Part of a small language model's weights.
Size: 14 layers, width 96, 3 heads of 32, MLP 192 SwiGLU, vocabulary 8192, 2.87M parameters.
Architecture: RMSNorm before each block, rotary positions, no biases in attention or MLP, untied embeddings.
Training: a variant of Adam for these matrices, 155M tokens, 10111 steps.
Each number is 128 + 24 x the weight over its row's rms, rounded and kept within 0 to 255. Layers, rows and columns count from 0. Numbers have three digits each. The size before them is the row's rms in percent of the matrix's.

# layer 2 attention value, 96x96, rms 0.102, rows 68-95, columns 0-95
149:123121115150135174096170134128163172136146144148107156123149096146154119137192093132078118107131137141109092128118121121125111134121160112134086159179127110134111087120104140127115155166146160115151118148166109141119195168134131153128135155144118118103123143121115147100116123088122095157
109:136127132153138134153134096100091103104116097161159123110095158139166147147092112074108148101114140108125181120113080125082133146092096103096139147153103105129119128103133107136176102170091119146175123122131119122111108125181130121104119152118125158118145097125096110149139105130151108121
115:168137124085131093114108142158155116137152116102140089115144087120106125086134157130155128111145114120092083128163144124144143103098144152126122095107128165171144133192113146144077120109110126092109146145130128130134098147080159124126106137081164090153099122137154141138129122155123154103
128:137143125127110156130119137136129134127118141166121121103105140149131150154151115097179157117109149125158160172090112126104138123111091097160159135165097143107148124158082094152131120161056127144145136128097099171150089153166130125114120115107117164123123097124155139139131070131100155133
137:137157134151117163114094088144094086143127149090160146136127153159129097073141102102138127106149123158108125117107134124124120130157125124127110137106138113113106097140157148125083179102086114158154114157119090167122094133147099161130124136113166136123110160119113120144120053153155143125
140:148079135105125103163161086139132110121088117109158091109131131136159149145144184121131160157140095126186143092123132129124133099116120143142167121135113186113141141153108116194140119115128094122099129126085076094136127154127134145141091125138099133153130076135144128142132124131128144120
141:138110122160144152120113109141081132129136142095138137124151113098138135119109164182088099125160139140129103068133123126149085135171145136112094125113143140108111079105135102133145168127160119145095109158147126114091194145106133168110116151166097095153149092133104124105125136121136150140
125:090100123073146098126103125149105127118097105085147126124100135112134091114101094090124099114139109150065097131148099107120136124088130159126141160101107103115161108122104087127090103093109149071134139148166134100135112114143120124108120153117129109098109160161125114133137123149160120095
140:073098120130116078122167163128132145133093148101143180138124139111119119159091132139138118127159131153115096138097137114134117103099162160131144174081153089084126153145078142128129118127190137115092133130172138136152172116118107119124118102149154138086122132134109117119129158142145134129
129:105159112190109181173098158136148110108158140126124154135129141111124165127139118152168135099103135115159124096108131118129126129172110108130137167113150141097123130081170130088175152154164124169119141131134167128142163113152118121125124161175102150137168125131106117129122143159130158132
141:115143156142132147129175127109171120127128126130090149137142156140111181163150133122083125104160159140178145124107144135090132121078116115117146117141121110150129145070088109144128107145162134118150113124107120154150141139123128142133138077142160167124150124107165166158125130117086080171
123:158142185133104169155166097132177146154119139165103141128169121143155153143161165145086170172131113139149153134144182130126136116106168129161148105138143132131135138114151129139098124097155121135126092107103119139148145125097115163142133085095158128143126144142176130140108138111094135145
128:103120119110130165129166173133092155140079156076143138126128087105090127134146149146125099160129113136134089132105144123150123119141152174123150121124141148134139084100139146142101127115164127097087117177137141079163090122118103127119105126158113078128114113128091126099129169134120118161
136:135171155153125115122100121134111105125138141094163162152138158081150170107059125133110135110168135121142125069103129113133106117144121105095102172090135117069114096110138109086132132127136119141183109148142151131098141138139145176109112158124139148130134116154115111154136118152137141109
128:161182127137121097109070177134120136151173132103110142143135096127112112078099112141158109087162140139083092163141133129150132130165138144091128113081136123128127123151139148097097140105110137130128108142177168155133139113081153154122127147110173096123119160138111135131129120131150136115
119:127129067139129100098113139131119127121156161109135135152137128137098092076137141130144093116110126121125114098165129139154105117188140142148101113092162157108117161168164158101144187131134124128090152132121146130101168123113108081138153132118097122129118136099115139085121099123163168106
129:144133146178127165159127117089167123127159119171085134149117160162165118155152109128110153124106127120148180145146119138101142162157116106132122138162132095127077172115160138107153133132130143174153124077118109141116165112151139153152154135151121167115146158117131134143117148094144088128
128:127162156166128142121113106120111106146143095126124118148144120155139099121113109119134140090148147141081129135126172114115132119078140115115130121113119099144125126135132157166108153115159131112137118139157111216141158129138146164085142122099185161121108157120143121179116061129149119140
125:093107139146116089117099098132059071102130135104200175083133164111122129119098131114132115100144130126133139100107112125110105124103112111125093181071143084111104142140112129134137121146132093135136143125157102140116121151161078123105112104121149150133145116114116113132135114140135149141
124:128135113118135135140121123138108141123087126134111127152105158120155172139081115090137126104163164135144130118116106121099118106090107110108173124128089127089176131088072088158148118148096131119146104146092143165139141113155131119114156109102098175109114087130115142154136075128114162139
139:153060166108110087134150085164144132137090122124135170111152154118163120134125127148112174183152106160152124118108139135130109119142145132165133163132130134075122140142113106171120138079116105150118103106111079107127150137120128164166104088141108140120136116145152104136127138120136158117
110:150119128154145139152115087145129111118116108138132139126106171112194136133111112097090145103149125121153181114116087115102125143154103112097130178146118106087096139097145095098160118159104130170173110116129113110111141114166117150129116142185117155128153122124077128149135144127140102109
165:088137138135118109155176162157137163118105176137114193140131147107126164154090114119143149143121141128131129148095149127126117076091155125167173175091135109080152170130096138128145117138161140129117121108136173142149156118146112091116132088109128164103122125129147125124124124128120154147
124:134078112116144140140166098159139137092128140133144124083138097123149178145158166104095157146096108101149109095167120118135118099111145145159127164150128139138123129130122122154150129178124121122109146138130117067117160153145119088119100143164080114158149074130111144109127162126109115154
131:119155112160103166136153165071136131140130146149100133130147094144108142145171141150169132122137148138195117153095152137120134137132125120138140077171131150158138134105130163181141147139161122130113128128085087171161162129120143147143122107134103151125135089123120144135121131086086106116
124:098105139082097089153180151115131130125063168104169161115118120083132129150116162126153135158153091126145094129105124118133127096097148181155155156126135145110134125149120128150129112120150126093107125141134093110156108135131098119133086128121110119116111078155115110114134174152140124097
131:086103120148121109113130135122079154104094181138184156124112132129110131143093157122140113158097097114106147120149117124140095107145145136153107147085135139112134129139158137106169132143156126112097142134156153104105140119156086114095130115067082125116105120124142123074124117130160179129
125:089124111155127146133165142100103135121119144115110146149101160126128083172093095106149115122123138151153176161069120136112121138150103113131123188110124062087119141122115129142150137139155145149154141121133103148122149112176115116124164123173108163095131131111083119140134111111144097125